python train.py --d_model=768 --positions="rope" --qk_norm=false --attn_scale=0.125 --tie_embeddings=false --parallel_block=false --init="uniform" --init_std_qkv=0.0266 --init_std_o=0.0266 --lr_head=0.00473 --grad_clip=0.5 --final_lr_fraction=0.1 --doc_mask=false
Each number is 128 + 32 x the weight over its row's rms, rounded and kept within 0 to 255. Layers, rows and columns count from 0. Numbers have three digits each. The size before them is the row's rms in percent of the matrix's.

# up: layer 3 MLP up, 1536x768, rms 0.0964, rows 185-198, columns 128-191
# down: layer 3 MLP down (transposed), 1536x768, rms 0.0651, rows 185-197, columns 128-191
# gate: layer 3 MLP gate, 1536x768, rms 0.0906, rows 186-198, columns 128-191
up185 104:149152157144114096149142107123128110147132158066110058095076156114100144076163180180120125096162157154109145163115115137171162083146115111137131143126087092081177083103105101168095119182062102
down185 107:104093126124131139160113133126153129093140168075131094132107101068135023080119161137120140149105119106142140175093122148106136137091093150090111125143083127143124096114214162099178127120160194
gate186 101:167111168127146154139167080128117151116156089111138088140109111136090151112118143133079100126136126113140124073088098125107115089165121101133144127094115124091169103151205141130146166079121111
up186 109:089094151144168097161106143136134085126126138133139131100216155051128088118085105115122135102163108106144078093124131173158145072153116161127100118096169155091164128115125119176103090163104132
down186 101:126139075090101153120133139093156097154130117127114161147143111106174058138123153101196153099128149096149110105133135121126094088117114134097130093117122080194086130114178167132119134126104170
gate187 103:153108123102094132158113147155141148133117155134124077197188158098050187119120058137162051193119106103162145084133132156082160163134176172140147162135127152151064080127162218103155118159060115
up187 098:142073145124106099123107143103111141113140139113136146143155184133175162145175143148119165131021098156162064111141146150126182139142076119098120081101142128156130114178157090130213113127164115
down187 100:200122107080085143138129173123103061079167117180052137129222117108132164072108103112059179156095209143161177153194102162082086108146093097056140092098110143176040118165075126067200114080136114
gate188 104:107104082125164095099119156191140090073127138151094130213137152071119225086122176136122109165131133168123163092157090096143190123154167110084132141144075142095175184060167133117178179104078108
up188 107:127149164094171173095140075104111129156070148049120126116155197142152103171093104087091173106129163161117162147156160149156092150068122184112130118120189092146110178158081096168115120109103141
down188 111:165067158119164128171151127139161093197154108131163092161117106159134138151087120082083100159107132105133112119084115148128098133115177108150099150167167170105146136097123131110098069117146154
gate189 106:139102154161112099122165134048142124186114123145151158109116149129104106076125062213105177119126132126170156159133100085068159126134158069157144047172157141166108090126141080200071157131082105
up189 104:060098162158105147113122151071129141072122136123156141122114123103100151127167135087127138179148115150111111162148151105135118118137138117168124103170118148135152152175105112108151150134106223
down189 103:151135103128104140126121140119087053113154129164108114118132123140162090128163146186196155177133074152179154142116166084130147121119151077089144115147147076126168108131163184164098143130159113
gate190 103:180196123127170149113125171100129115159127128115125116121143140157093152162137124129138121129157128072137112127062127153120121102134174139112146077118135160107128104096127150168159075140135144
up190 109:098110119119117132149142147126130160128112130075129077124123136117156088136125224103091164147166211142090092086074122146087161094125105087101136138142093187093115145125185164122154148119161111
down190 104:127113141119112071088157144155053148141143122132089145103126141142181102099133064151112063160162165086101126141221138092077145150180136076156097179068168160130108118119170099131103156135147102
gate191 101:139165114107167053145142112110130086137140083076170112195099094088088116162171126114145142081090170110157124139127151124073143131111117094025187112125140136180140114141110150116135081117171117
up191 104:173154138130112065126125208142123113141073130124138141129134146154170180187178126108141129131144076113079136141128135155146143151149130151120119072067086103140167103164195054160188098126147109
down191 100:105092124126110149072188125086115100152123151069099111134136129126129137126123090169085157094189128185098130160124126139153120132118116199126115129145140128088167130133147109135187093160083152
gate192 102:115120132096112034131170136103177109127111103067194182132132132150138123060118095147170146098079120103153103121128092150162149134174162114107142069138103137178117200140133153168081096130158112
up192 099:154120179091159165119193057180155183085072120164136079159104135087153119207045135173078131110167089155114112151106160116104140149082134141137106200108131107149133109074095103122131144139126067
down192 097:132141153153109081115121141137104108087069155116083103096120096133159146155114124145176122166102158101107089140157166116124140128123120150112149050124153131122152128092095107114094116103113144
gate193 096:123137157133154097127086154214091140144160110071119162089138140147181177132122147113142111041120126131175120148106082141138153158098131128092112097112156124097103112132106134131105135125117075
up193 098:117088160114160088167153161137141163094141213113124130161148109112115136125171127187156150109200103177115109147075105100100128144176116105145185166086117106133125168120123069131134120116094133
down193 096:072137087128085123108122126117128119138177123139125106054090040100158182123129140076149105060087175148153153112120115171143104133147098130154087129190168185140099113130128078190093086095159152
gate194 103:161082183167158131102158080122155117113155144149171070130097137073062122073147083137144101161157145093169102178145125164139160121117083149122125120144149143179071067133086033077144086134105136
up194 098:170110140202117111165139079130119159093126162114152126144082087146123116136167103168136079089095175146117126084157061119180142169131083187106188121086088135155161105156146102131160126183166118
down194 103:096047130133153091139108073150127085131109094207086147071156181108103151094167140101148111053138150120090141116102090145161109115175160160088123116115119129118067150137087100103138146145106090
gate195 102:119197130103151099193145165117169110136115107106113124194104080123125161153072228124093101165110134160134069200123105051089059098135115149115140131130111204115149120178120091120083145085120125
up195 099:104139109139071116098135180139138083147130094111162090061073088094098147120147192137133156119071141186150099120127093110128134155094112153123125184156169181172153119109160112124123107150123132
down195 099:122124146081101111138182127169103158141111105141153147098108205143098153104099136139169136156141115119118140111120085137129176151094153095176136143121089096080140113091076088098081101144072132
gate196 108:128126122112119122143132119070135131065154119086097085188233061173135112118117148115124160103179108150148094165135067108087097103153097149043100167076121140104149173189096071131075062162050100
up196 117:104139161049144145091111154149200147156129104102106193136067112068167120153156135138134109087106161089129120128097150164046148096150187105143127120115129099115191098100168165076179108141130100
down196 108:214095148125134128134149070105075101158131134117140136150140158103099136138120141126059103168125133132172152106101153089122149188131069117181117100159102099170083166092186133129158129118115139
gate197 073:132126108099161095080203087116175076158090160145110107137135147109155107131130144134104084079095147157067126157154130125117095093104056194128094102077098165109138114160134110142153111201095139
up197 075:101117105098087143169095086087105083132158178167057160079148140124115128100177111097134115127091137161112106131128114141114091119163081137163145133111153134113123108155169147104161119135098131
down197 075:093137128064171105188114178129101166168183143164157089092147101188084160120154123170134112160167148079168093130152152140148160155086131130130107146110140105125074148128125088109093126099147151
gate198 097:160118142160141115145124154145144119198099124108127105132053158148143175123108201130122119134149139148118138144105140125173126113141166169157178134165153117180100120125120191106139164142148120
up198 091:078091079085105161110132097118129132045171158171142159128110140133107137137074115084103154148116117133143172084155113132068097160130094139198181117081082149075123147125134046163069092104149131